config = dict(
    n_head=5,
    norm_place='pre',
    positions='learned',
    lr_head=0.00597,
    schedule='wsd',
    decay_fraction=1.0,
    z_loss=1e-05,
)
Each number is 500 + 50 x the weight over its row's rms, rounded and kept within 0 to 999. Layers, rows and columns count from 0. Numbers have three digits each. The size before them is the row's rms in percent of the matrix's.

# q: layer 3 attention query, 320x320, rms 0.0279, rows 82-127, columns 0-79
# k: layer 3 attention key, 320x320, rms 0.0278, rows 82-127, columns 0-79
# v: layer 3 attention value, 320x320, rms 0.0277, rows 64-99, columns 0-79
# o: layer 3 attention output (transposed), 320x320, rms 0.0344, rows 64-98, columns 0-79
q82 114:510386484536431583481385510563508453561544478534439503543604508491440517439408462506529533430553539412564558491532431554489456500517526478542529534476477553480543486553486429496572592429502429539524544423504435486537398486493501535538484453
k82 115:481407590430566459466557492568457544439562511561451518523533508541442530553493529512559570482563426518503500372510516490573480380539493618576496523513548524556545450592548412499537490603503450444474444435466454555496510512537422478465469523
q83 119:434467437551515576491452432516562435535570515436523506438606553475609435438472579431518423467573520521507407503495561512456570447467469542476494430574476541551614535535495555502550407532610487424492475549570548531433537489520534534539484509
k83 110:460444478531548554545513387466591531504470537480475484562590478474630481448508524517456522489457423409532500458447471529448499566492442400490516497529496488539461515572581483595528503548512405553465511538468479504528604472461500519450574450
q84 108:418498505409544456401538434497554471518513434488500588450494582486530527519485548441538433503464586524497434494382491482454534504534525494571453426502561566504527465525523482552535419416471474511511534524480506484493470473384467461487511602
k84 110:541511558392519574446532493527490513435563538543471478535523536459448536423476518570576524396559418524544487436460472388437499444580488587457519505482464509588553523459356506467598599570467511518436532464494515466429477570512442540543447432
q85 107:455499414569548537410457518589540531480445559544481535629455583539495485539481605620546477533408526490488500471518529549482475464468540544433433494474526528500481518577495553489467469558393438477514545582448588489508592505486478626418448461
k85 115:468488493543547509367415519513558489492573450519504480572617499412565485476423534427530422507483518417498498417479565430584522502450557474457482445492398517581510540495457552517436578507490500499559523485508364523518538466492503519487479425
q86 105:465447514365526475523528497539492491479429534467530446418638514516504518531466436608486426498500558513480481518458478448485428605472497459458467463550505424524551508494432576602560510532634550474411516485481462532574486472479505462495449521
k86 106:447456445466490523592439534475586621468481439425535548468533468514479533512421486512465470554558455412488483420463530473474429494470445520591512441497446440457530511603478501582478482494452606561518530496536532467455470418531503537527481527
q87 101:459656488510435513470521593456569425588463506459567438401449531425527473541492492556421522487396566441611427448548558459547531536482535534468495424479489452471501543619526466494450516565446466574515479447498409556445498474420462501498539540
k87 103:480554530538538546391531528490427538490459609569524499517476438540435463484524464527472556500422552558440451486543503479464502535555448522497467479518553432523487504529482506425520585542553631497491551417395470533507515556505560524509415393
q88 098:427566442505492519461439424562501467492590528455491478571496398502462493500561510547589521506474583572572481524427405493464548319531442489534505408453484459492511496534456460599533485609532542481486534432492527572542492574424579428521505468
k88 108:549468468471502556512459555498467464490422433523541491456525578455587569524474525513557544514550490539533536458555578468511485512500508544546527430509451597496568601560528423448479432458558396588517477525569446549451499567467563438590577431
q89 109:458484495493463569441467445527503498526591572506502474509582562501442531482572464459516500499476453506464424497536436586497542491487412570389502565546473407540532411541567429480552482482477436454461519518518500468462481543441481578415446424
k89 111:453452556500534561509503414551532468503518601547505554497616489483489514475494553485491455451551494488481493512468465443560530444430481485487514489621548483516548445514462434562514554553497504498401577549527543549564539548476550532484580450
q90 113:490507435386538523457598488568537427499500498522474390526553468465589463441502556571548452502549535444516460488435466519537543562470488479486501456471470531551463576514439555535557534494411470527525545518483568440423462432413451575429464568
k90 112:592495445518517580495481472523517537466490512561455443528439513557513512561488515512543486477519522409513496423525511524520453460420509460430509528487516399492538452559468515562520625495522372542532494425365526449490496477447547631502450506
q91 101:390514507602559533512481398478499537421462496470659496558478551583459475501505541536425631449438454443516492448489565522437479507531548381508494517495556577457481518589407475436512565480481487471521582514423581560430460458520592432440642468
k91 112:486385495595471431539495529528521607508612486499529472491524422424510516430490451485482505505540418470507521589479490496494514512462440522405468465513550464590463480500522555527550416539399571537485537627488582434505498473466608486427487376
q92 104:529584528416537514481459518471533514446505510510494356493434460504486458480503588458559450521558509523474590474437506565501514532460358425522434487448472458389479472412508559473457536438510451525553447403462481608514519519507551416475517498
k92 107:456568514441541515475556497470549369423444510533452528558526499547418394402502469529377488475585396561540522512487444578455533475585573504517486501470527576480468517464407421540501492535497473453510507510533510410533418506456563451489526500
q93 116:537477478434466486472591526561537451451528539507518468504560539513555418431451506510503427443462464507536473469539447552463465510442462486434451466515504514545571503448449635531543429483446462435470480568553551523423415426484518554497493546
k93 118:518438423477449509572480494432527505484496563446453488422560475516466503480517545522399446451543444495556435486543488465463421573418534558509518424500393449542454495477489570524441498502522506535489459534460515455577503499478456525446463523
q94 106:511503504529493498487476477446546566396401576480535531568590464504492569413444484498480458534604524510478494453495527483533545436431436562459522494507521570486594499472400520436509530499439512552488483596426639472505431561510565526545439492
k94 114:581509499566488542468455520482559479508443391512492508381498405610472496587487467550540513485618534453468536547502466573569465508415498497530499550476459553395479555497528539500516460482536537493565494498434468523492500506498516480487394502
q95 104:471531437554579440495519540488450521464506513531545392536563497505560522452481515518452486465534499564438459532561434520564465527402444482477482462562490553472565488492459527555554548528546490539495546395414497446532569471411539473556596348
k95 103:489459500554429507553457491464502497518586504552452603489476541457594544511456545505502455487533491495542507510511477500496481481458499497542539438540577479404517481456424542541418432489583444567468391498482490516520552531507589526428452460
q96 123:442556650545438496434443418463451522524491482525442484476365554398481527472489403390585510526616484499496570542470550474488523449565545465483412464444506505470439482515567493436494545483485530488500480523495474473466584541516495488434528525
k96 119:520563518486497486459568464497490521584539571530519478476455545528512575527481528529579462447500546353518517499452505497558565567502518486464439488511485442524526581481420448496542403507444447523563564537456556467482488487557437513405453513
q97 109:517486493464359404447501495454515521533550587524473573519433526418497590448465541547564436445437639523540559557450502471459510560570512496551542590402527472532438475543472494522394452480470477498539513481537540530467565458594446477446467470
k97 111:526608485470428512461444643490414488571593480528496557541519634443522484546581501556548542451424448464474578515453543473469503483451396489509449484439515506530471453517433463480454470488463501533556443457503543434555479520554413492501485510
q98 104:542566375434613520494477410497546495528457455518524494469531521522487410450461416531546427458441567494480493594533432581547467511512397523503489488416500456443449545439446538469466378400499431486574491457426631524490523422475518518430443455
k98 109:570450456484435573520525431504513483532516390553416613516507615507421546431485563597447573517481535523556480490486464521448482466505600535552492525511465502454503392462441505492483471459468444529524460545484478567548494412477502479577503472
q99 100:511514566492514526406469589443462524460519532612536475495535551535554585508501432382495457494514396409590502477566388461570546538552490544532522480405557425504481489533460418504452490450547495452445505544534454490453450492525535495442506519
k99 115:486485525505535611522484605570457494465449498521436445519458468526480497495447508497605513455522453462518467506512491551511532521492464477473398514481523475492509490451519505435514455590566515593561502582505519464576509554493482501460486515
q100 116:552428411500560534581512503484407593542450492443563507506595494528509443504432532594458482516464477493572540432478441475603432514407479544411548447550479538493570562399442519594498551468553490507431559513388526460546495524537528577514402557
k100 115:537480556591486436493462481452532506431514435507562405495455507445509554476486463449504487443426546520481516555461441484461475476462543468416519559573483560447551503475569495507460531362528467433535526507491504532552481576452542597509519522
q101 107:521572539454476477473434541470469498445601504468577531533483485470510542560487409468548442463456475465448621486496445517568429460526408426448532470436427467529571530540516509494384416408524588475452478529555512513532504504449528480557529509
k101 115:461513519499484488477464517550531531404547490477388579525494628467481498515519518545445492468550495583594564553483501562457443525537455590480463442437498564503484480496527521447486469519513545538364486567554494458520528515515566467460561483
q102 104:408540461581499551516518541497579507494507484500479459448525512530500538602545529457487517535517508457443512489526468511521473438414618557598439475450443538558480564519458548484520557460430536558429482490476486514488546479529427456518504447
k102 116:532531604480519497528493599592585575409483519527473471517504442516639402545536481464520490602491514543458543460527530487498554461572549526550489514497541509482430546549456498510483450522517466444483444492418458495561469493489596456556541463
q103 104:422477550508408470470580418446452449560541492571558538496500510571430481564523475478471613393540583485433421495449474475602474554558532567385494486494491519443518553437446482525512469532447470467430524492494460500502448509497548522548526569
k103 111:487504455560507494545530416526576512467599471535520478442513394440487524561640498481513539523493636534475529543555506475509464611464563551487499462449474541546507526594546510514484447465445427583379465501500474491509543526442475529552528532
q104 116:459591516502478425456468532547515497515474478488541512519516471497500576518474559538512536455518495528482482543519442529484513579525498480460466511518500548534597551493480480475452495575482487594442604507589570472543614431502485572548488482
k104 123:473457517523463441484477480450521582574537516482573476512461520489380509446430564521570551569447463544661579459464546452524419565515559475428510479444443519498480381558458457457505539576605544506470486516502486515598528491438496506497476497
q105 104:460441527481494525490437517556461530508385472572527481566400417437584559528500528467471602504418556437413526512444466479501495447507501532446483466509458459490554474460493478482480513495490562443465486509572491547511491490517473450517568482
k105 111:493562413558454404519425604528590523451497521536475549484538446523610535543555464460532568558450496473496526499475564524604608439530556487438518509458508539468561500506511523452468495549484484465532469596501418501493536504598508532532571487
q106 106:444451488539463512531512530507479533467450476444465512431548598485451566524506377533483485565412463455486500516495545478574500434505487551605451490591496548420460446551586494441549517538446481537468533504545428513537488477620455440544543456
k106 108:489544447508460466516488543540539574431516562474530447451510466465511474464635554401520481620534402528491476507428522486446530483565538434580446570428562456447497504537445536502567562454500517442519503504417529526508508447448534470528491447
q107 101:527589505515531535534520505501514469497537521516534532427522465582566554438506522458529456480511410466393507576472555487430412535466512438513537475486488431553570536393592514495507560394521396561572496429543560522488442387546547481375552512
k107 113:504490450486523516458401555439508501580503546516388529556497523503590552580549465549566508547462512508494433532505535641542522455529503466448400508522481638428543450495560525442493479525486471537462453481430604440532499477502359516406474507
q108 113:478594483522465560481483471487412520518469413544539529597446523451512521480575453464490494487578501460456479461443537413507371506539467499486519443451536469544448493557523507462395516511455557470407506470511487515619514610543535465451487502
k108 116:475534478477480551472448508492582515474459400526524560564454551481426428515582405481528567473480595490389475465469488479583575421534463458470509429523540553518499446550569470517529503494535466408536493447469446529564532623448544366486442573
q109 108:492437523445560478573516414455519538426499563476446394567583523504465490489532506497463441451487503548474410596506499444502448434537504468465454477553466545550557592486487556422474432488558460520521498591455539472476456442470500491414432515
k109 109:527537512582515452527523518575492424613448497456413502536461601386436531484500541545543474458533570480466529523439472544456494462537490515492544440487428530471519462496460481513436548450489505486507498497521483512512552477457555615439517527
q110 112:518533558455487524443488575446508515503402553420548510494533463528530540518431444572398382523618450487428528474468475467552549520511500536402529558524571523553489611582416567531497434463513534489479479540556434419500621503529558428493462459
k110 117:520540475579443471411448569535588509501454447526485516533489453560527470477492524375576464506588423418458500499541577574563465497396570416543465425502484538440483427490556475383452474442470571497563428469498564422509552481438474454425511542
q111 102:539455460531552448484431531542605555540479476505465503470517498476495538545470475484477535532487589516534544458584521573545526457546454445502505604496418397452421478478617536425434632545550436518561512403511515595554592544510424463419486461
k111 107:495521425422548608418477460488529466585521558509504518523479465581562504498477488486577409479434565523468529475567478492483461461549493481461488528537509515430519533531462404518469504539543376471536642505486498541483497562518510563449433429
q112 094:483514486512546511528485414552465609485411417457588528499532530453530521591476421404513446375450515472474597590551416483464557436523516521522524447488491564484510527405546488501519462528493444551518421604519536525417448528524464503521543455
k112 104:534444547540496516546502490383426454575503415445533474521520462568526430483427402511542555493487469586465464487475478528450420371369487465472490558422619587477491469447472502619420460531517597518468525512475562517490460516530443460490507495
q113 105:488572425583490539433450469570527482459523463521465475478558454480477453513495486516449403624638502500545506463491426455600477511575533408418554484468444530564481578456469499459500491392557506519528526512429480545483472488445537591476476515
k113 108:449453525540515576448494375441496499528505524510445504602462488556459538594545460564518502543590478534505445371492527464516501491579499577426425492505423480447412535489454332407523481518468552474488481507456502504475500521452460541576535532
q114 106:462477519523611539500550444485486501461436522431469457506540502467552479549568623524525514454476455475478578431474457587458468566432453460607471463557490516505570541444632419470465442556452491453436545530472431535453409523482512459498547543
k114 115:578481585545523463427510557453449486474430503374519535544421541558606442504501480520448502443554539542405461390490523368520543505555417503471535539594517585553467455519527502579488496489564480473494472527527531510442504613512519599567562462
q115 104:536561527420571431432412535511507451468524512539551508552474518550522520542470566562584552506468492454496571503484480436498476441553358523437460496529472538532483540529540476470531547507485466423428503583467423466494506479579534482409538539
k115 111:487506451515517581495562438419461449496485489489504497430467539539588415525540561463480472422457593498549575548586499534582466563535514404483432558538482505479454425488499515519496442396529536425438529435619475490392508540451499505465470492
q116 104:439466504476469496485463567537486551470523467466432575451572448626618494401536538545447527541414527501507445513430461505524347541516535514547413417505498555499495471518483480513457473505626478430504501484435467484543375465485553450438472545
k116 107:504455466467557425612544464609481563381539516458559471534513498538454543503502466469492477524379497484358375458521468519477506546483441567496490515524544488560493514523511517529487545537463511479413564535517536509490625508610581485539580479
q117 116:508580475513398473464508538517431461570417456475457468528504531546614484470527436517536474486452507550455491481469562394453425431546443503558453504495480495506499464434523453483534624511539508455497533503561488470448510555477385563510526577
k117 120:525491467491467505496523524522430524554433582561442512371588609535541523497580421480481533476493453473569501526471453423518457521491461496521590547525475417521534508538529438499425640469497503493526494483522551480566553569529536509506471479
q118 117:448381533528492518434497418518483524447415600563368545496503526549516488545530523511522465533499559573456563477553474496483439430467494550567463497571565472547576431495618403559554542511546523475457555558515471589457465604571442480448462477
k118 108:418523404407475467479447428511508463526494453558440530523502470541525456626517573510567430514544548451410458495554497435462459480445497319442509468532542507389477538456499495478500443519576482591532475527448482480458547502409513536444508521
q119 103:515445555394465573535469554494507430512439461467448559438544479505553436480507530528393459529539485463426544566535413488529534547459491514533549553456469480505488531543585440421530632499441504485523506389420559561530511501382508481411502488
k119 104:456511431507469576549451589446441461551483534479390442536499556619496510470596480452477524466447419476552486404529465481497439512496440502450523587552530478440511489487552467526457452530498569510471490544492556512459528518539523429563518636
q120 107:555538506420581464528449456471508428482410415508483488579533455570574589481481584465522497616510494529544442497478501535456483600435528477514533601484415486470446584525416520570563479531540492477561535517511468481434480443503543551525545409
k120 109:517480471479547510505556472529442531429454499459413486483522488477491553440480527492435487453635512459639538480456420413499419484517575603483549513568459556455492524401509516523488474545538496555538576461436472465464522489514541515563569411
q121 109:570493499523447488515619571625452515456489454471456504432504426546521496485427565498577485567549541616439464468476470461533373492406570468481516438579537505452551547501485543520477458493553469452510458537514515448412522465575526497502410550
k121 111:523498510443560563486476477449393518471495467519499443476483474519433488560490462464499507477499403517495435467611458467503425442500527504492545551528590505582422606559448559525407567510621490434606452422551551439475528530461544530501567464
q122 101:554565454556457477461474519400457440499498432481511398417546610533511481524473492506586464520460437509511456522545492498426434529499531527510462554483484479457414548469454515545447555508527424492521539520500521558507459443516413498401444503
k122 111:547578472481603481598508455476528441579472450532470464491465389492464493511515520500483539529526553509471571520525420432570451498505502547448555581466495497496453501533473440528613549416407482449475462381431542530516466477514471492429622508
q123 106:604534438498521497549437427440416421557461450506522491415547450435506601496489500538487533464449496573563578476460440423527496548518475482485515455388525444535497496519484511589507505520442489509492536471455507477490535512458489527463508522
k123 113:562508500475431518512474587452430515524524545447476426464466599438484444575485524419485470532566438470440528535504507475483443439477523483506514510416435447552571420475502479519561499507493584489450471424545538496429641511404444549563582592
q124 109:468494479469509404483567461474506553452584419523421507421434526504577500621513568486554457458510566415515509492561423491483496496514509460552471514440452414534561580575420585434609515449487474475394547503545511490499555516568459479570494522
k124 107:463480517468534482553574500529518582492563486543560556497473446525631497455477460511496492555553465545504499600517435496539516545565464633496541439477524519528437421519484551536534566439498548479469578481441376404467478585496519378583491460
q125 107:585483403434492522599554437546551450433494508589496470490569582542452477509479536525522567450471454554425486550558461516522545454470583485503532452477498556465562551481463571457587436531469444544366559481565561567486490506433469459478496575
k125 112:535474490568395513521521440480615526508538486451475439494535540520473468531410604515551611479529559586462477490499578469472403443469527616475470489549538513485518545554443555527378463405473531601506504505415590500525565487518479522542506528
q126 106:381555526540503536499544533527563506529570445574463482640430501513528509506442434526617487450476476488585530497438560543462453434546482513499453514513558495487463402491534527529505525498496531536531441500454491575516567517514481546513505437
k126 115:431462517553579545374434509427486481492565523531544508436507524598553515434507512581465405440514545515470417545504473614612514507437469484496438532465562424573432418451532469455472555492512439474508468493465456532532578498482513477431473456
q127 106:520440524390492542464447567529546516499422548584515500475544637479546576430493500518514591445469575488501497531539518495549439521482460499522489552567446421463578487539526455512440516516487492420455508467419606571560423457476523499535535545
k127 109:395482478558396549573496486467403491543491593506563525335490488453503518510509446481517549485485508525531563522595458425525469444484465543533517577481494445594492529507464585528489512438460461490383459475560441532479436519531425437478394498
v64 106:464417579449503450491463559560567560511489441481481512607464441549490453407470578521432565431554524519425446530509513558446526470527456412515450545543498531425482427480514448476467428604550528562489433531464406497464546568543527495492485484
o64 102:500490542560511573543485465467475488508476482478413503461476549439472559447554501585531445593505596477454524499378550413447500479562521506467506488452544517557552474549582571516519447491519496531498495473519542440385568440444476446464583556
v65 118:565435375478570487481485521515429501448555535487542500535497450587524562475490468538513522440475508499474492369489548449473544524546507447422523515443490488462503450423446464531519343523464483480449596491558570485527400577546388455542457474
o65 109:503538559512538506495504500532484605456441326541520475580459484542446495519458472507543510498489417489564529514495516524487538520553439457491459500515462469495428555537475451405483518445492541502482572504485494486589500465512475405518538433
v66 120:532536422539496494513452531449464466446601501405423499435516606538484655552486543466515524458425454544457468606380497494437538570532467457400515519529473443577478438570442471571508512484390581574583433468520472501578538575548440405469434488
o66 114:473473532453490485524512468598502561401462527466419517483563492506493512452530470528464454551440517462432573445525495482486499484465462488542441515633552486532502447535517532481528544478474451457569470530467591541479523489518592549524589519
v67 104:456529511572525502524477489598558443554497482561526489453536430463531446394435539475558552450469464365440496508532426482434509548524553588460485488498557505441439512498499550548520538484486463556498475564462563499546483451512563490470426402
o67 101:464592481427503588469505462445498454576452504489479526526488502487565497414485525491536445557542455543543573529509564536471568454550499439449515460525576528456628577511551482485554465380511576435428471609508534445433510529448447453474489502
v68 115:521493500444451459534522496483428518571549478463532448502572449441514473488516374488556532512443470504465554507452524542430409525508550566373579444474461444639466485579507559401494484438427496488529526572530469547504467485478547542567512333
o68 109:572460545468514458533397512548525441585455468451449493532414564455539531570634458514552469577564553558497471455498565475435531433500536495445487558448492473581445442493508516462481599520539505455455474504505532540488449556553483545493412469
v69 116:556448533520495546447432427493518506556487448558489456437495511463501421495383433539526530423540421439468427512590509501518602535430435512620463501472473546604497502558478480475477539524437482579486453465543475489444537493450511536505523543
o69 114:544576525436497561580556491483452500498506399435379451437533424577535495518552550481455484605409513521533503561488544501508546473505613482454431440503489527421521540503539603555508461581597528465451471566591527437455455550552452531606465570
v70 114:489502480468497466396592508474437478547521447422528539541522483410548414606428487502505527539493444461502600487453479462490446437561499493557532532474469489537511471461500482524561571528466549402492414428498514453537544484515548508531530459
o70 109:559580474534525486430485441463548552454529478423493484506582437474538521630534595437538419551502493474474493500466516511420541478457470459594496502497504453482554481439505427451453417506448487545520508571473570523531530574451439516458476526
v71 112:482432533445506445457493531469541431494468510461491501419507550592422502541520508491551508584549515527521546431411514635477392460489462561649466580564537483538458550540442499480510511499506467507465427511426533432399523596466439517497636482
o71 109:527518434527506619464509520549468457518431530503491473484582452470523483478462477416480543594489518593469578477571459451470565515480555427428486355466533598542475599435538507581432487504489520569584517482456572579499488526410516498585503494
v72 112:429553495493406514534491519599527530377441536520569558447473453454463455501429480506508465444536627589514437444514496449480424502462493471499508581545528488597563484452519486499541550493493468523551521510595518627497511425487520482495487510
o72 113:476526498480565500437458537393478460492474500515430553526497498412568477516464532488534446395534444472492466601562475544506482487579572477440489407548502502491499444502490418495516514577471496543494529540497531505542502509476543548516471438
v73 113:420485509458488521571536481378416479495562555541537507540511507544558588493457485518488569413433493466399525446558569446403502527541496509528454432518472525514643616421485451427590486416443635556585475518501498591458461492437456441445474451
o73 108:485547564553470544459451612510506426478390463460468528445441514565443453632506512585528470523545548462552493510547505480539499522530458472517432632465432441488394548511489543480557487527444499381540507515501479418490530489520460446468480501
v74 113:471529457543462566521555423500511535419544527509501478456542495536424552466587490476527406468523497527587451465473584491472501487551517469512541411491568490418507588482471463468543479632482496491474433427548532530547490567440519564497414442
o74 111:478549602454575496476647457538397424648506464437446474513539472536520440444473476547465496454464538437471424443553471515526575576417516475491598520537483531476486400519533538448470459494461459516503464495408516468481439445463436461541501590
v75 119:367520551465467538540414641533519568493592567471466463510543506461546473597530483537523540487454404516462471566421488495402547373555476531444468474507537500422533514546529594438495515586412472537551521432519484561426443523503548466478487454
o75 112:651502468419498504477538524585481503465418568537486586483517523442558515450509479627551499492492464476565500419457513404478522472517410470568516418494491547522440490469480489584506469502570537492609619438511503577405428545495497490456433568
v76 115:529506499458557542490479441505564433410507552459593441535404498496465607524478478561446401514459419440614499419472460588525564475454535495456541456461524573530487545547488565460458559532543465492439484530441499439479431475399459565484374461
o76 113:441461524450484420511616544488488566550454501615538442448485495471448528534527469438550530494530474484457464489592534574525452435519443496528494548501482502463452514505395470495540384529441434466553540497385487583465467463538448415669507477
v77 106:485518585415566477578422408541523514394534537449544467520539485373523508522415544501417440523474504509499537455417639488476495548520487500421480525469438510513507485536525543477532562472435482474414588457509489531515586520636514572526470452
o77 105:539427406426554458482480545513530450581537525537438465463491608507548526531487387445491421388466531513434435507543460491395426522500421466555532550579421419493543517518439477532463461363521435456531448409457548458520427471485512528491457528
v78 111:433494464431547544598515484641450540514526572544453424585548363533500554510488600495514573493562479473445491479536495420550510434536466553470502503432500550470434521449536458497492340488544497526494535613503535528488494465470498441604545572
o78 106:537470529509468509515539434417492494462533595526604399404563645581423496433545536411529495518479541534522406510495579469446523541535514538452433483585487499511552523440479514469523487520460467476492476481519550393463479455482578471430526504
v79 113:512529509499556465458555645466483568581470496455458503548543553495456469457523489628556490451506459543563549552491467542529440436497512515470484536484529553422509561529523497459473522556526580535466470485498474450469494520526560412401570442
o79 109:588507503463487551516433433519483467529447441452481495613462508597496451520443582554503536453636561536510463464378436569553535483508491582537602421545526488504507396505476566563564510475483469507582500526535550597466423515535491521515488538
v80 111:362440590473534567554441537481492513468457553526457513546474445435415562513467406536443583486444508509510559546540515434509411419497491508518542541441496441470536530448498497519438513490503396455467479482522478420513555495480476472556454501
o80 110:440505470558428482509561501542465530548511503394391488508478526518599565517487512500484485483565425447525448550487504541364596454503497484538417512528440378520460397427483502487506434477484547570490466506460391583482504587581487540422505543
v81 115:554453543607453481486474534530434540493548500508470436422494526602574538532441495457531545474534463489476488492413597492535484578490490606375525508453486573477519548432509560479501501567429513428545552439503443477534524504502522553480488468
o81 108:453506514452488441460434387525451520507459456424457525573591529416438465477507532473568508559515541585466482484608515392548452532537447429555491447551417553549460471502496619547439489466507460520531493589509475455491553505492558523529495501
v82 109:541489556431509545534521551561500527515437438539443514491523575600534427501538532530372435501421491502559496534480493469393439520489521538492608472399510482529429442604569432446546368411414516549541525541531457481559490539443446489443520515
o82 103:633520499407412478462495460513503456559448452552526411475502495515503599499497454537589501410455616436535587578426571514555542529495477468502393487494524406536530527520417467481567604460513503516508481475499600449575439556471440542574508533
v83 112:482511454608516494445546533460453459505501507613450480526497547408454556558558515528592459503452588431471524465592563484456485548525480492458509522493520584477504453470417413502533548466495507549517527525495531480490492550486384530517528438
o83 111:461484528489515614492511441475595502436502476508485377410559413525463437552567541540562586478509435531506438391476386368522451578391471529445512490547546481527488538414562524471592483540439484409425570499449480531524424501561563482425489480
v84 110:504557472602470432474489471600486467517469543486521462482386501552545536476507535515501448530517517510455453487514511510472421465513521529478442497538483504484345493472488497500558530560545483423485501447460512488431545613430553453625551510
o84 106:485483638513493453449442485544473489398526536420442479543623543442516442500512430488449514552535445458446507590513490540506547553526488491415558499475530524483565506476644451474423507493545594512483453527496520544490493547477449435580582578
v85 108:450498522491452507484553367514444521491481549449508541580524434479517515520482489455549479478496548410504409489527478478497536497488478496576464450567509522539502558443511540435439631675463470557554495476419641462558469490516503487535517467
o85 103:508569530571537491466481519582523455524431403570495473431503509471482473435514555461404553516604534510423566530473487642522592564515551504532522586417532509493500395522554527505478533545537421586535437483492538500474561461477602435559472555
v86 113:483632445529532514486496424485531510559445562557468516499533483422473563501497597383462444521415535549491585522503518463483473430552458473434531540510566575508497500541471422542562461549473444440485494531596605530525449590559474587497486427
o86 105:537422498544522444514476478495447542487547549574521472502485500449544478547482519502455535533598523441566387506514453466474476511371493526466450478518550519485568577450509478485469521426466543446451446402453594473528464471472473471500514567
v87 111:461606478518480528489537495507554559468499504455527581466443455482488425522506553467494513534436519561518536442481569443497523466544585365463475491511472550380482459472468521483552375481584398513501486474523463442477466486487537537464575562
o87 106:502423498548542540484524468564486464538600543537510456470523553481398525453428515516539510464568615428465452553465523569508432480495433559421493564622468453470533483531471483563506601591607490498431533396516469560536555527536463460603430447
v88 109:540503470494526458513576501586450519510526434423471505450482531532534557442455514407480494590568551539408595446528423462627454520468433531491490488504565464484491568529506530479519468455500497525501503403446526548474515511488520500513450405
o88 108:555500498500490508485473485474521506426530422439508464527427522458622544574507530460544592490403465477523417511472468492425564479543466529475445566509461532421522484439573553476575437518472410580492561515524466489382461564496555636480590563
v89 114:472454495486452492561384682559533478477462492504522540454480542548478499435408558507505509506393547367562521481557561519489574527526547548441520467513529491441548454431488470553521351508530535523441462454545449506562441514509631505558588492
o89 106:446531464487456575595466418464565439499550487583448466436512380492546433398495499520544422523548524464444557514449484537509477484498429441465582363494545519525512535519526496477524503456613467508564484517586516504625420570399557511453497481
v90 109:490499457564534605468452414459455514497502564550454526472489457458548449516517490495552488464420499501515501448463517481500488505461513491465497515492556488504490517492442461476568603492572441515577427497410562427481542524468524717498499482
o90 112:542438525458396400534381473562559466506512498488502545519506611479485442456536523485533523464471543565501409480553483436554443596454554574529615506432546523448402529484443439527484446483481521547383552419455491545492407544481531377526513494
v91 109:553511489480605503402494463398556522482524519560553501553532464533466534445532487538517506445483501496443463482508493541457559443461473476533509466466531442399473430565503424526523477479517513586450400494539481438463449503438526446547478528
o91 106:497515490430350472547482538533409457569512521549575528428529445540516498476504545499568500509491488439501537448503571576508566554494474528570478445508454484523463565548466597604537499564582543464371554510479377570623413510570528470557452527
v92 104:534557502440561500566543393528444494518451548497587478447441479522572542468427394537470556495389432481529480540447427402505490430538581530528526473511483511495563604531580534533422692528501507473403632487457427472495514502508541458469430399
o92 097:410517512536491572363476464533506447461559492525485526576427591473425498542494521471503495505468532545472569401520428672516506523502470478608544520487559494536497423546471502479447489429482482492603481441488465462396502558543477486532398468
v93 107:510495527415536559465481477453459529543398599478533595466491464555471522493411486515514441470542507499453448541452576418516509469409472505526499483535467366465447477504461471448543582445426452478417502514483468508377587444447456525468426543
o93 106:445482520532546455461500566581490521456562427439533529451511490589534540518516514477475564431469465396541471495561432517560512526439481455522440426497540519545550513468433493439551474579612473527446539481566462475559486539486546461587552458
v94 111:463601510500491503434531562541444489513494556527515484489478523483496556468546418470504475478528495537540392489432481444517419443506487423499543561477481535448484483475523483611421467464521558486432570465464518536534509548546503494483556604
o94 109:460558519484554567545490539504540487487421502551481461530501526474499546525458499556425532600541514487574410472445466587482543508483471536529485477469469550570483522606460509487482571547433513536465372512504475468492551455503457499577532437
v95 118:486506546511487495378493495530492549468416604468431535507464478533551552553512535527477554549520503466501475538515544458590546569424563580532512533440510512605551597457472489483462480529600441479445457479482550525603605434541431528550527518
o95 112:390434594443561550527415525471473443534498554620482481492554482495505524501531520489563466520406520563558432485536471506487524574554489514416425546430511456489442396520443497469463463590469505547493454539624484466457433629587499516557529430
v96 112:511505557460568586466414563515488463524641467561423416439382541522461485494522454470476473527510336610450483497562440530443539555517500501478515491505504537517535439514451448421469611535501576495527547531521546403496437445487416524495515524
o96 108:540580558496487386448465403604598523507531588548512493506609522442534536428439552592516499529487532417513587491408480588484412450520478497541461421400491527483546563468471492577533418543541482492578571484535514582486525438450488489468486432
v97 111:468471467516483582423457501500456503440528537466515492409508550529561458602441535426540482536411547470480532501543546615511564578509487560606419499562529465500507467507503539585570441480508547554559562476550523546494442569430538506580540568
o97 108:507497483502466435436507554421507505615446626522547519488566454483518573468465489477458492418435550460420490509550500446636492447486524554477566447523412458490477443579587581507435570531497544490476493474419603430532619474482482557404492524
v98 116:450506479437562494510533448455530482437484398469529579526551553573532438506542531524517394595478469475540453555549491531519540482560447466380568485368485443429470413539471481471434450595552529543565570507444572453501472374558516500521564528
o98 107:515445492449514548508526458499426501561491535556466447491509482547534538474478554487406452507509482492498521407479492441510472557471565502550461491497479442450502543493447364559522507461461498504481524447422468581465441521404477542488481574
v99 109:493401527486555569512534448558548519480543487507495519537563545582518565582464508541454521492509460582476551501495521402589440503563435489493465492475537439512475471544496441444449503476426561548495490604598528492475551576443504537524438443